{"head_dim": 64, "norm_eps": 1e-05, "positions": "rope", "rope_base": 4060.0, "qk_norm": true, "batch_tokens": 131072, "z_loss": 0.0001, "dataset": "wikipedia_en"}
Each number is 128 + 24 x the weight over its row's rms, rounded and kept within 0 to 255. Layers, rows and columns count from 0. Numbers have three digits each. The size before them is the row's rms in percent of the matrix's.

# q: layer 5 attention query, 896x576, rms 0.0679, rows 24-46,88-110,152-174,216-238,280-301,344-365,408-429, columns 432-503
# k: layer 5 attention key, 128x576, rms 0.0627, rows 24-45, columns 432-503
q24 121:181155152126099087127155141114115100115179115158177093125097129147156164081126108110125132095135153117113135099150119134145165165114099114084136094113149085150109144129146105124169188123103130101108095112145109125138
q88 100:147132119138129142115120133178085113089164143129100119090106116158115121137110148141129142098126114156140130091099138117105117143159148177137166134151124138134140107115090110132086112175125120135118145080113118129125
q152 085:109148161140136129149134164158120132097146113122166102103128120135154117155117173125104114115101141078133178109141118094121133102142131161146158160166138127154162107145153121112090084109142134122100134115172087120142
q216 077:069157112103154140115121135166104135080132128121093117127109126150126096122090130101116125092109104092107165121139132136120113112112161163120182102138105164166141082156141162146116114132142136127117126120135122138089
q280 066:125119122154125146168136144114093125116127152127124175146125152108140143129131092120099135128110151104108149141160084084114153099146101155123118163133146113139150149132153123124102072155128114091124140155173137155113
q344 125:142144133144161103111164145112113126149114124151138092123101181162154151095141144159151145159133135116119129121135127118113158119152134132117153161109139075129108105083110088156195106130114161123105118142123117135114
q408 126:098138137166143173150164158120107146120173100158096125094130121143153117135134138171152144157122118099119110129174121076118125168093149120153145139116102114102157128115119138136148170131163154156119146100137141147125
k24 088:124163117159133140172127124094152144117142169108129102138087139144115137133152138159069083131108125104121117160122131143102130125168165148113171177102147150141132123143071122112089125129127131119126134081104111141159
q25 141:129167154132095076101114152138149172083126108137110142151112106140120162115114078109139146122137124091102140116169129136129084122093120145122093091132080060154166110137132148185138128140113131166104112145166113116137
q89 113:135114131141144121130111139131150124146122108121181132099128137151120127101139115124158159087106130086137152106176147145124139124123148066089128127146107088153174136110152144120104096130115094109121139135141126116128
q153 095:146102096132100123129134120067156112133121141098138137123129098105138101127084120132122141146122114076135134140092131121108137164151072118148102110130114099126137120137114128147095147122089134096139165120134157146126
q217 079:119160097126074102089113102128118126125114124096120120098138090148145121138087118132142089100170108154148087111159121142146164159170100136092128113124111113086139121094150158111100121112141137102099148145127146128141
q281 083:119129126131079127122110078115127141132128147098147105110115106115164170096134098151103101184158134071118148165123146118150147160127072119153105117194118176125150117099078097125137107092107104119133132133135148087119
q345 146:112117163152141161123108103144120116143094124114159106132180141093109114153170140167105136120135108096138114142099125101111148130136073092107139100147150098132146136136144133094126127106120078110161110142141115098157
q409 131:081113129137134138113160153097140137125132141117138109116151156105108149106160111167158131156102128090083145134140146149135132155127162130122110143136106061107122134160184125121139105149151139136090102124143113118086
k25 079:155146085154138129116117160137108143158135116182136128163144097128139106170139081142138145122148105094110095122172111169106124111173151138129126104137154130106171094116160153168143130172137161089164116140110145159103
q26 098:138109112139126142154104138129109118108101126161134126152160120152148089134151114149091137101135148103152081094150117134105106141131155139132107064130121125152105131115099143078101162103137120096091157163137167105180
q90 093:166148142134137115149072111147088142139096082123138143123125144144151120116147135122138150109188141122137113095148110136072111109102118150122157148123115131119086128144108149110113104113105104132151140113159129105144
q154 065:090103115123174133196105109146083176121130121136129128101142148144168111157148135114160175120159168147088117111136129102096119082094125155154133095161102102154129120105127171160132102157132161157140142113130124135121
q218 052:076096110140146145168112105156114122135111131168136150151153143119148100128151133126114169135088133098120153166102151100150156110141139154168122124109173133128121161103143113108150139155140108142143094091096156149120
q282 063:111159122139133137163151126104129132155125078118120170058131133168181151143126146117175142135147149122129117105158137120165110101110145137154124103144118106158135118113102165160164143139146150138126143105140145142127
q346 096:134080169118124131096142175112105135166121132147127159124158087155124130117135080146130117165130092097169130116162121148073095125143175091161105109115152105127109111102122074109136114121093181162141078124140134109118
q410 098:147131132113124132142113113128109114156111151123129079131115120149093117112135104147128133142141131120129125138125178112127094097158134147149139162122094132094125131182095152123125115127108141135110135139118116093134
k26 057:145101145128134119130111139115135102114124127108148139122138152106163142112136152095080138120154103157118131118143157100089027140104082109103101110124151108133097123161133159097106170140114128163161146113144110169125
q27 098:147110111115078105182183148094103128141142115153169149120157157160175141175166128121121118164091148172124169075112145115153135093134164136154095119143085109127099105160165112157120122106143124130127133143121145155134
q91 097:125120122135102122156168153132092134145119116169141143127143155132105118140093143148184141120114147093152127139135125133111151130170090168125139148177092093168113132122109148157115106123187097128114148179136110134099
q155 074:090132141170109131150148140079083176145148103125132095134151162115167123127096143127173126093133134114160187094130121136142157113115130128167137166142166127174113107084131151144126102159140100099122132121164112129154
q219 068:133106121141130149160154159133107173115139119121136126125133132145200126131119119136140123097063106117123158099127106169118133132111158165177167167128131152127125098160130141159102078152140142095137161113082073134125
q283 068:111116178185114121170176137091114136112109127150160104140165106127193138147153131139122126150082141113108147130143113112083182134108125128117104135167142104166100099156092127149103108129121094091098181116142132119132
q347 118:137134147082122130107154106131194121106093097072103141130106151155145105165144082112152127168174109170143140136098143083137141126096114103162140128145137127115080159139135110072155094058088138130161123128125118090112
q411 106:137154146119124117137119104103162140145123097106123132164108134098175092141130123112156173114123136157102086105134102141138125120153127128092125140136088137153102166096136138133132150111121137135148175135154131153094
k27 064:100126153141115118170151117152144094121125113135113124120076152132093126084093129108102134142133120155129130169132156101195150153125113136132110101156141118134135155141128148126114125128158112159126131097127152139155
q28 097:179130198141106086133133137153100112160127124162125073113092138107140105143144110124087120153161142149077175123120110120128149130142165164120141127131135112121110123147120152119150136164154158132114149134109094077115
q92 100:114155154124183123170137140131115127164169104146118126117113216132119068132107114131156096162141150109148107159112141139141118122149131192136159160162157126140073097123118130107122107140153135140117121129092137114102
q156 068:112174142139145117151117149123110112107122113121150162132121153127179124153140130114127159105127152154136127092129147081123136077102151138169140103133092127086132128091117153145105151152168164100106141110144118146151
q220 075:077136121138184124182076159107118174117122083159145127151124148132179154151128131109144156118118127110118153117106103125106112142079174153184179141122095143133088127157114145149127105125154154115130125131121071120116
q284 065:119148109158119124160107128116149104123095120136141173091138138152181137183103131121138155122122161118121108094137102118144135114139155142151144137161120122112140099106101150128145148128163116111126146114148143151150
q348 120:157181180119154135105117130145125150127151128128153136110160118117100091144122122110166164120130162165099147143123112097151132084110099117098130122132104102127073118121180109089127104126090131105129127100095127103146
q412 090:161136140173094090157121164144156108138111110132135154168145132152152122095157148113130189163144123112091135129135148164110151156153141121099154104081152143129124114102150168164155139149122164100091138148095083115050
k28 063:143146121108120128106137156114147106097107126119161126156137113119137133102144157128121127125123141105118137120130133105056071135091065130105139098121184133129145120124118116122112152127086147141149124124150156111117
q29 113:135137137118152094150102111140124113104112137075158140132147091143185170151083088108124142142164129115129120136160150119112083121099108133172133135124107129116133119116102163148092189118149104130100123142185098154114
q93 096:096118096126112139142130121117096122189140149118145155096128147138150092131083123142089160141114189067127146097121154130142126152141120137090133135124132122190131175107101126191107141141146084161144141087166179142083
q157 067:163135121175125111109132145101134085136128127192144133116093135124137113162118104111126122090148100106148141137131126147123158154119149135127126158145105110153084101164120135132126140118116094123135153123150105125098
q221 069:108140123127120103137160112158111138130132122129126102070072160130144137111111099130137150127163142133116142104132107121125099133107139111084127145134102097137127136135156112136144108085177139115138083160175110136147
q285 060:107096104173111125109153125102107106133118144162153119091122118126167165146111103099090175127176180126170180102146114142131133126100142109126113164164121103160113117129130121133142114091142114128119150106158113136107
q349 116:172113111171138107117126173178099101148157135151129109095113152155182124103129119120128127130095113104078130111150091118146141152157170118078132123131095115187193115097114107161108144152142129093125175138146132172100
q413 115:146159137140135110115137100158142158141114101125123156124113085167159089132137102096144138144126132104111128133148106103125117074100129113130134114136094151149159129107155101104079108107148124137138134125113103110090
k29 064:114118139105141114178115134089159088108127122120113116096142127080134177119155142114101142145151111130138128131139159161145106183123131196086125082112124095141163114172125133107168175122102189128121124163107132149145
q30 105:088124109122111115145121124145090131101106139092131108087132111088111127131119116122133108192133162169132155134151095149128102148126127138130155108133102172136122085131143119076132117134133137110133138097146140138124
q94 097:144114123087123157088060074103139101119126149112110140127114160101067103120164143130128121113114130167133096144119152078185099130147153131181125177098109134081123113144134113117134155126141133134139104141119139088111
q158 070:111161165108168151109133132159139136128106187156113110131121138087085114084142140124141119157106104179170097150135163097125115081152131077107120132076155127114172130100149097140132129131136104140152075138107137119113
q222 067:117138133106147166175101145188128095142158151143109172134111104140097084114116138120120110104118141165172097118108164156111123128161089145166138121129129166115119162138130139146159149161149142125106114124106122112096
q286 069:100132154118165135094136122152153149067135170152127091121139125115111091093129147139074136122092113124118079131104121136126104103158122099086165132085151135107158156152159114100107138175096126148108128144124136121164
q350 103:147147141115150135135099140136127147136142133158127113114101098128134110183103115105142109111142130143151139149123153145128150080111123079122106129142136108134075184132160107098164074155091151137108132165151129120151
q414 106:092119097132166143126108172092099134098123126127143170190137113153086135109123106105070133097155155177138112107121122160086152125121133147112177172142104135150086129101100110100098132127141089133118149121133058140131
k30 065:137124121182103131117138112143131176143140107169138144114161136146146136156118110160120100117114142126113158148149116158171188151122157056133119118090088101114118151144130091130114062116118085147117131138089102138163
q31 087:120105166163135105137129189111136131112122161142147170150122118131133126131120100106089148125115141125138120154119116141168151127077121124162130156136153158147143160103155130145090128115154127128128140123124079174137
q95 087:117172129131140119131085135128119128131181102146116119090136135116144096135129142107111108080138132090132134124100163142122111078105157135104102135165133131112123096123113133098181133137117118146067129145124195126119
q159 072:095137136119152118132101165141117137157114107153100137116125143143151137182152135105166147140133159123077118115146144141094094075160139133146110137147134135093108161158123202084146198112119156170170126134095151164156
q223 065:099154143156159133159154150134107139109107133161133111165141135087150106132120109084138132125094118087134163129122082146138093134119170147166121130132116117130100124164138116110129114119148126143155091137131098166165
q287 071:117113121142149120164120135172137123136095130117116145093131153138114127158115118087148129115155156121126127121140114106088085090156170090122133153135127101105095107134134204107161151130151150118157146097123126169172
q351 092:117127116124154105150116121100174117113155119145161144170125142126169126095147180120110134165188144119098151162091109114168123104100085141113117130062149087140097144136061139148143119147113126096112156134128124141084
q415 101:167184122144149155143140073135166113129104111120129176137144144162075081148136111117084127119119112144114153174125094141134139088149097115138119154109145113117109150133131082112103116144139123119128109102080133138094
k31 054:145166114102108155130133099164157112138118108150156156154123158171197108114156109161099128138094132165115135087169128095134121100090152106142126138112111151127120143110126127126128125114117122149130102103137083100107
q32 107:101131127161123162139121137147092132172104129153126146115135138144145140116151115154169117105088147118139129183099100112093144137047164129159135128112151113097112134119100148167091090147109123192100108111131127114110
q96 101:142161132146115142131135138140146104147087148128147126149139119137111104105123102128105102156141130169094120153109159141127098130133121132082095120141162133124079144106128120091132125139120153123123096105114128059129
q160 074:144102144144149126097110137123155161133089122082091143130120132121106155141165123142149172163126113146083122116160128114145112124109091119074114074139162105115132161135146182131149160089142122147147141130115151119169
q224 073:097145126109144115122096143145125158121068149123119087162120141116099172102109113139146132170094124154073144133102119128107124158126134104105115090134139154067130136104140158107152135104092107132168142165108147107165
q288 066:158108148139191131154142134166152178145081134139091108105120143107107147134144140117141168151117138158133155142136120146098124156119106118109128126109156122118138128131153155125143152092158119130187149137160141161181
q352 109:125181131122132123119152109146090116128151160131159099097121105133101184137124134102126120133108134080112108121110127083132110116157098115097173145128122110145171124153123118162098110167091077144143117108167137127131
q416 102:120136120113143101131159154133098088080130098092135117145147157084126136169130155131109108151127109127129144149176170151156136120120146119159129144155098119099112161062124137083104121156145124105131155108124167121095
k32 077:105149144112145100100143081132130134101160100149154129118115147120128126177144153133120154115170109114090111150102131097154140139173129179146141112092140135096119115116155121109169140149127167103109135133100149106110
q33 103:065120097112134112101113133156118127187109093132150157066145144140166153107111134114093181141127117103120183131174161102128132175144098177161117110118113070114134087101123096145160127140095121129119074129142114168088
q97 099:113140107151146116166136174136093126136097126089161162175128107155171107118101103104177164127073133158133120150158109095125160108133097146164143139133099141187110105127152168162122151130120133109155127131119142137101
q161 071:144168099174132138168081145120148135125138106079196136131139127131127138163134168141148092133049152151105105115133108118118148105142167131135146119151169211120117129106137138122128150155138165112119125132170108168149
q225 069:154146112114142143137143144097095154106130125137134173184156120126140124155123147161141136137073172133067161110099102116114155175128168143161170163136142203136132101120125167110117093122124177121140135142147111153134
q289 070:148103075156096140150113144129145115107113127102173129116155127137123117151117146141124117142101131174133114130117118116116134119139164146153135162123125144113148119133119127103113130153171122091140085164187121200153
q353 105:081106146111150117119148110146080126163126123119132149130131138099165149067170168140116127090142124095138169103095105111129145147115114113117125114116159142139144138186049116176138134125159154114144092168111124167127
q417 097:085173160101152112153131122150117129109180162126110160131108098154146098141100125132174119137137146118164114136118126105159117119115077178154152131141177131118051111123153157139135126150133172125111101084082127130097
k33 080:138190160139111127063136170107115149150117134103136137116144137168137175110117125151140123110092131118090094132109101098119107145072091128126129134137129128132098111169155156119118090108098084165150141139102092130139
q34 103:106169139138174146118137157128143142143146130121147147135143164133140139165123144132159101144163122128114162126097162115120163066109145153144152133131087077157131115084140135095115133106162106143140124113111182158082
q98 101:101143146183117156098133121141115118134163149129109150141123108120156148104092130149093115097096129098124141149146170130158134132172081116144120122121085151165113100117138129150092111111064135137106118123184080076099
q162 073:106125124111146116125165116151151121113117123107090138088165129145107110128117124141118120095148082137153178144084085095148139148124088151094114119161166111141110140104181115134131130091093137113107139137154123099111
q226 072:079159142121122139144132109150120126138131147075110118082139123137141163107088145168124131132119129124150098140120134188163135100108093163135152097125102098123164122138144135121116104113122175126126147159127124133065
q290 066:096119134087139137115155152119098134101103150127127120130154121130165098155114129129150132093120142127168146113150102121155177139116117122124112135132169130138115129140144129124152143097082100146094128135131075099065
q354 099:128128151138159098116127146122151128153114152145146144135141121109103128086117134119155180116113107136085161090150114136127122125123139129086117130126099131149151123143139117138116119096124163140165126157125100148146
q418 103:112169157092161134088131164078144106092166123131116141093160107155134125110063166153123149136144095149097164131159151153108134116104145126170123155144089103121121137148108135122130123131166096143097156146131168108119
k34 071:145160092136088138151128123103143118132111168147098141121151112115143101119168142156132066139130105135142102111073104134120139087067135118179131143160160094112151137106139105127129122127118101071111094180134099113152
q35 131:131110151110122150128094126136132166173124149120161101109175161129131163155139099114130139101145125097147087145121106153132172136115097092149148145144127100134139111123165139143130088117103136158095083146115087142118
q99 109:102126084123120166144041115183170141123149106155090103146151125121132134164195128123124169126116148119138089175166122131122088159160111107150118135146135185089127171138176143119132120105080100093104125082133152140119
q163 096:126104170164124166154110104126135181177116143143114110168118093143105138133107136115141151155124119131128123151152107115125124120127113128112099118128179195120099137123123134156132160096096113145146152114133132138168
q227 093:143130151144125136148122116161109124122124151099141134166140112104103122140131099135090165101100162120144117094149115130157130117124138121131110130111149201117097172099124122093148131124076120171101147144145114155113
q291 087:163092132176138125178134117125113142138123194136085093157091122106118110111104109139103170134103118133130051157129125139144175173153122133130099136150143191109107149125131095108130115127100119127128127174155145132136
q355 122:141124139142125174115153128095119121165162163137140108140122125086103113145096132122116117098119097094158086147098124130127137113127116124124121122145113129124129151141126131170126090115118124143146088135131089120125
q419 121:134138130115133110137098167121127123140145103127142144118157134121127119132141126141103146113159118126100125133151157163125111142107146129096142092146098082121130193143176128128140120136121081112075123112107133175122
k35 074:141102114125147127127125115112135125128150111151101097108140128119105171178110150144119086125187097157126112143133127163101106124149118126118132119118133110135149171120188109141123118133127129096087124166120132146128
q36 104:123133143106136089156168156167095125169141111123157148119105133139100158099146107092136125094116115129134116144104142114133130101097105157155176132127132136124134115142125165135144137124102133137118123128140139099125
q100 089:103107183115121117164126174130112137128163157134149088145121108122135155144086130145143127113096139145145100095117132128130133105111114119143166173107123114150099131135120180116143144120137079109130135124141113072081
q164 078:134152162101120088157071113157091094095137109123128105125112145100156136190091112096133067086105126146110099121146110096134145144198096119131178138102128157122153109157150151134117112122147108129126112143115101110144
q228 084:122098142132113135131144150120112147107151104143121101092106127116121142166140118124134168121114131132125124124129076080135100150136146106115150124086163116129133112149136160119171132110125098161138084149120102130147
q292 079:124107121111129138169090139181117124128122162161133116161163160091127115173097119113159117098104120140102108073191132114109136127134130106144178162085165149112164113114164149093133130137141131131156107155076112125117
q356 099:125142164120157121142145149132160116104168167129111101121142157144078141137137100095120089125120112138116103153131098110109111137181109131134187120085143079132160066077126109156099110106124126084098141120158138117105
q420 090:104177145125111124124153129154151114087137102178183166120104116113158126117129116098131112114099072127165140116163146091105117097110143132104137107125129094142110110171145164090156108113103158116145115145138143111100
k36 064:133131126153112085129107103133156120129088156148126101144140142122167148143123120112125108157138166106108162172119066130114197124107088113129151121079114128127133112118098092134154085130089108096138154184122148148165
q37 114:086101122125125127114154118095136115180120114102099166102113090138135133135106109125160170110153083127100117090175153114145098106157111122135093112139127147139138119155132099180174114126091101157109104131080076108110
q101 095:132116108125122114119086127101094122146124073087144092117134138136157120147118147134152184146155140126166189116166128117113114131133118163071075107135085117145126134161111118125143142107171069094183150104079133125128
q165 085:149102086157124147116103112128109148148127099094158121152111145137149090173102138132155107105162113087111153141129176079109143134126102090148129162153107178146140138116155128173135132127125108130156159152124131131130
q229 085:105127126122124153108086109112124097132099155120125167095140153141108127112145142137111126156156141097148129114141192119115113130125114136114128171152138180125182137086154120177131152102127109152115172146096121132090
q293 081:139115082126128146117123117118079136148144098128103165107146153137109096149119100120111126121164088078145123125128175124102124134119135096185128157150099185148133137110111108137138134116133145135180155175106151121095
q357 103:137121135147142105128127124106110138146135095114113096066090132127148152128120119159124130130151121125202112110126166097116124111163123094115132142146099101160143132144164117168124101115128095126077128166113137128128
q421 104:107111085115093153121123125131158116174104109110122107113120138074108155166109118139131125123182110100104122127128119115130121127161162066143114129115119126082077180107151065122101104168114150097115135117098102173149
k37 068:130136128148153130128087140162117156152119122127143122167135105162154197172121149101167153105088102116133093145113144150145126136113148140132098145119059164137169114125126145129137107126142127140187140155113158119134
q38 101:109101116094143093146167164129069123149133142132099070122123114159104117131106183129062139125170118152122158107129095133150128164110108120142139154120117119122126129095093137152122131148133124111142165122133133141109
q102 105:122119121126114137121127181132107143092133110136171129094108126117092140141147167144110113100186136099171133103127139126114128102115101129154126128119107141135136154121076150113136127120169099123118167142189139079096
q166 082:171121120108178137119147185139110094130168105120100146074074135113103091128151181132097120107133112108172105084174150132090129126116127141140162102150079088120135135141121138087135140132145139112120096092146150126119
q230 088:149113118121097169154114173100115092128177104150152159091065159137110087128135173136106066139182081132148150114128159142139162110095095136155140124127098133146146133163073130133127151119142123140138071137168119095119
q294 081:142129119131155140109139161141107108108155082112120144101106137153125157155123174097101143093145133118152135118190147138087140113116111157167171105118096105123156124134125150088131134118133160147134129065136135123104
q358 093:116129170144118101128140133151104111090134130173117186132138101105136163149152151124100119095121112148109140115125132140112185146141162142124159151121102087140152173132134108128094152105165139120160177104138170129127
q422 104:136117152149128163141155135149115117158137125147105135102132138128110174090123158126102147129110135180147146096114111116115128108133154120130109136134121091165161145069167155139141124121093099144139117122168128105150
k38 082:103086171116144126141104163148151129133136126124116137089162110152138108168116114105137141134145051134162121085165160110135157060117170127131150142137102130128095119134140152134140155150147172123136070138094158126092
q39 101:116127153072137120164158143094121154090185118129113090098120149154090101123155135141152137137128133109151140115096128083109126159124102154091120106154161145139141070096062135106129143082138071121144112102165147134112
q103 105:172159094116136141117109139105130147145122128120074148159103146102114105136135122109140085121161110097111112168087118104144146099141137118139124153096129153090130125113163109141090122152130103146116131118085126120104
q167 082:126170121144167113129167139128091119155100084122096095160180135109150133112140131144168133122103150181108131110114159139060163163127094101128123142138139139112080131093143129102131092154114118141133158120130114137102
q231 093:156148131101136123138177136151119080167137146118092102152119132166097117102155111133174135097108125127125107135082129146131127193113126165119156138112145186119139110145104084094146106130099104137135128085121119155147
q295 078:127164121148178104172202137133095133172103175190083072156147155101066085112138094151142135098112113184131100141078154147119145145115116113081137125111102134119106092126098109118145127131101134106131133117081128150103
q359 096:133126128100161092151082127107117146118181140113134121126124118081130108144132148101110169112116154130153150135095141123113125155165156137184123137136117135144104142145133156173063143160121149124158108084132130114103
q423 099:111176150158119136159122124138138122121139149137149143120133125157186107181091144141110154123130163104122140115136124129154113131119134085137130130161168185162150152126072097126104156136142085111141131088089115141126
k39 073:127135127088116120116155159068108108137162082174108162126096147136143120100124151135112095099140066130145127126111151119106125117137147133124139132114117164170110136153125163133126107092131144161095144143130105126114
q40 106:157118116116105129146161165108079142139146126133150161122114098129105086122095134132181164151128102158111151138128131146154122148097165149139132091113144159162125096151112098125136166094137126142125143115131178117116
q104 117:122117155093144121108097161135117135108156126118142173096108122079087112115095135125110087132133112190115135160122141119149113136159150123096150102099147119120148110133117108091144162070115146129121121104198120092136
q168 092:108127153080115151145114161164160127131135118121109124126096120133106131117118180136101087113123164159126088134129167130182112138161109119087161115119164127133142114125139100134155117088137141142129134079125141142158
q232 096:133096159123137142135119158186144110140167148124134148083062121152109103173105178108106097114130117169140147112113139075165109124156115126076149149131154152104135135136095136136144122083116138156136099087164158120189
q296 095:134160174147096131108065166162158120094131146123141117159110107112119128149123136125119120103119133145130115112146151147186119133119120119088174123118144138105131119135176112110143126105105147151139096120148126149143
q360 105:118153145150101108117142190209103144053175153114147145132120099154095140136100148123119121120106120128122119123139136167164158145127128101130123113134139129109169108110117140117131083128120105161119165159142119142145
q424 100:135110128157149164125156190114144137098137104129143168105122139116105145143115134117135097117135092185102129131123147120144153139129148155126144142095152136129195104112127124123113150073127093159117116138140114106169
k40 088:121139089122102137114127152097097136165148070116178126062107153124107069143119169127137123119135118158140078133171182128089096138131171113099118094165116107130151129099115154131108088159158140168122148076104168123088
q41 088:123120154098136107126102140178155089116145135141120149206156109154138147126081152113083127104134154102191126144086160134112131107164110139145155139099119106112108123139181118133106087204104185123097102107094120112146
q105 087:122119199095148088157064128179129084098139174137162154117123130101103108107107146132136120101078133111195117130106102113145081109137128169154174099148152092092109123138125163099130116134128139110102103138126135194133
q169 086:075150159115140085103110148164149146100181168155094127133147121145168162138114101120075112134097170143131087127146119125103131141121133123138145123130122126128136157139148159110147134109098131120130115133129132145091
q233 092:107151172132156112123095118153111114116172159129128158159158112162173145131114073127091151108075168091146137129107087113101100133102116179151126140100129116139114139125139146163126088122131158129142136162112128194117
q297 088:084140109111152109128106130172118137082162135176085145133141111139148127159127098091094132100112153099110078114150139128089114100123117115123153136093133102115136131136155173114130147129124190112124129122134137175120
q361 084:089125181149103105126133172146131134121172092176154194127110101117157118086120155106114151138136105105110103122109151161139135096155093157148142103134112110139084108127164099133151111108139124115108128132149141143119
q425 088:117128169107152148140119161138148153079148107150120110144101136095123133167108109114132127107135117128160107127101112101120140106104121130153149127125155083081117144161147149103149151124120142155152102117121136075125
k41 072:141125130144109085176142102152127084142136151109140133145150125138153130165145116086126129144159094104088158148146111111112086157129089137113147125132113109112151123130105140114133147085163137111132148155107111136115
q42 089:114114137140109168134132113111098136177120106155156143145106134141141108141138110121167155130108113096092169101109137098160123075128144153091136120150127098109142136167147137140106088119167147154109133136103177139119
q106 093:101149181138148119114113134094121141184122189145103112089095149168114140153106127128163203126156127082141165139142120113102146104118150167120099103153099123145122106118123164147085123119144195118143136130156153130145
q170 080:119137091098138153128171089100106174161121114151143148145114104091126108124112089117159143149155136099094133111133092119091153131160087117104119102152092146116120115131126136141129087158178118120148161178142107129112
q234 094:138136127117112143166117160131125166146128166152160165130121155128086106111126122152141143144149147117124150084179142159111129132127117108096131207145104170145156124085137112140092105142162171111148173158119096133134
q298 085:124121134106130125091113122114134153138113166142113139112109116099130128111104076162143174126158117103093138130134124115111146128133082099129084133169102191139149131105134111130105106128138121119135137192131104121093
q362 087:130116130141105153110152124108115127109123148188129095096135123085109121129076150140148170088110131134133142134106107098115146121186157143118094100180098116153105116140170160140098099153120150085135162172119165151117
q426 091:152174110120175136149181174124140115136107116118107115142131137134164104135118135134138142165140116125149113120135178166157119155087160130121152127134153164068163114138107136124116131148152175136122177123122149143107
k42 100:151152151141110135109123137137065139147116117126147141126107175161160123119107137147116101167108176101119118143118148148124127164156124134113170092132069131113102099125134154155128117150161096119168103155150116120170
q43 096:089109174178134116140112113090138081121056103154129128107133081129157141130094107127098170126160114130161083148118132089146115124126144152125098126157186129137118131131120164131156121106129126175133167128125128114126
q107 090:112108114122080149130121168162139115134093113144126110121118160112136167095153106126173184169143104122115113134143139110165107160092088177111123161114145085093152131123125100119112109113100122157157105132145142149153
q171 092:091111116144136118108112124163118138123121117126066137137156089130150139109147111138157163120147107145124122153098103103149119080146136106186077146111132104122126155116126087059123128102079082104126103136162147125092
q235 095:124073127138099133094120143131158089137107135131141074129131091110124131127136081131151179120140086121136112140080111096146150087119124105159086143131147133145139173122135079098152113076092122101122123150110175121115
q299 099:083097131130146128118131124128158102105133139087117126128129091152167149125122131146150144108137110112159122158068093084138142075104119144159087109133143108150121173125115079115145150072079094138123076126151139124102
q363 084:131121132158101137105091137156187147097138110119160138148110093185119141123112113137140128129100127125114094069112128122147123119102124166142128125138114134158114155093172134131079156105130148099141121139185089103167
q427 087:098111123167123125133091110110119127104126138115176160113150101110129189131151116131121124126142130138153115170175137110121107164086088164110153083143138106151150133126065111178137143097120135130156093135146135118146
k43 087:123123149147123134115098132173141158138149130127117114157097106143092136144132093135140179098140155064080150156155127133126090164123139109126074193139143127103140102137137121147116144105139154132114110120115156132068
q44 090:158089088103143146100149132101163134159130127093110134119161165085132089087153127126131082108130132128110159133114114121157113159087145171102107118126125130152102116119117140130094150121122112123160180100094142121166
q108 091:180116112141091114130118092130132177154113137119129121120103157111173097125135133137150140091120176126160136138102105144117133132143089154126109153159122128148126149138095115109136144119128119087135117107131103126155
q172 094:160155121122123140111135108166144143106088167166187091168187175080148115104117108124125149151120109144117080103123105112152108182156137105103113146116126109159127130124159141150101136170158109060148163163122119138157
q236 098:159139134141078119120138095134157112087054156119144099142117162132152154087125097111094132161124158089149095125134103109157151150171090142108125167092141141119116133129116097098141153145136117130161134120106131129166
q300 089:172167144156117135134123130174138163125108134212135118144155188134129104074141115150116124128097118108096106102102106127155127155166142117096115138098129122133121138119163119160097113165156118106142158156101115180144
q364 081:127095120152184138104067106085141140160089120128130136125130158088141132132142108146135155111145102129094124116105108108192104171113110145117137111128135112122105130125100132167163139116130084121121126123105112150183
q428 081:125098098121093128082100110163098123154082192122100156141152146132121134109129082154109133110111097106130136110089125133121138149166082132093144150129142138183126145145105159127078170169135097101107130104139170117128
k44 087:121160156147151110152110123117127139132108143107112124156165109103157155146144075136153169158086127073104129096118107104143133126130109126119129170098140141152111095091073141123139143097089150117094143124155163156129
q45 092:103180172133128142141114141154143123099103127194145159181124128134154140109120156112108118122153121149104085127115151112146106164071117137150141122133173088128180138128124150155101133125155190125119154136125122169141
q109 091:083142147112134138162128144145119083100123121153147164172125138117118096122117133152117147149169136164099140109132154103121106155075101117183138143106162119111147122093127121139134130100127115129145126133122069120095
q173 083:086161151144118137103136148114129112094132120129156197134103097135102088101144176118112101101138109121145135109128128146125134141143148187150121121139108102131150121103106131111112157102107114160103103099116116114164
q237 092:117155158128132140149103152132153114093128101149107179128081134123149087125157153130076075153127125106124127123147128136108104169150178129124150099095111096080159132131125108100119132109129108155111090101111098152136
q301 087:107170148110135106110142138126170129088156146139150143121100144121112109122122167153126114090133138129124101098148131141115115135149137145129142096140077089121136097116146118101117151107109133154102074096156107120148
q365 081:171117148118146120119101161130152115071149101141113099121126105142116102153124115125141081147141085115111117112151118109124148107191114106135156144100158129104160113091135085157124147127106137132130095142097094084091
q429 086:164144125122144133143116153140121109114086139131144164137118149151125160146132160086130099152146181146140122158143170116137111131121087122169128113091132141160118152103100103132093151168133181148125132103117148150116
k45 096:159132121155118147142145117090129126098113120147143118112106140130091128117136126135097111173105149142139099125137102122134107163126106122158128100103147136109109136132162124102138069131118083151157114112111102121176
q46 097:119141128108163127120135076117134102139128122134109137143112137143117129157138166106123092120170152121178120155122163140119129145112154124102151140103126185135156151112141113163132133114141178085153131133107155118126
q110 101:152108122115158108126126090127116141080156190125118156144103123145132078108104141116103102155175136101140156144104127111174104089126164163152164100139084135123129140128129114127090135133148154103159103115141148127115
q174 096:119144118090153123110142122149113119142128113143135134098134160134095150134109151145149070143158116100153130113106100104121105095118178099115163138158107112161175114127115078093107131149116174096139086125140128155104
q238 102:126129064134164112120108132133108121128143122149122133082145123129118135133127159136134089152143156077129141128132106120149087115092177106119123129119098117193161122113134069119104152136136152075152151142141140153111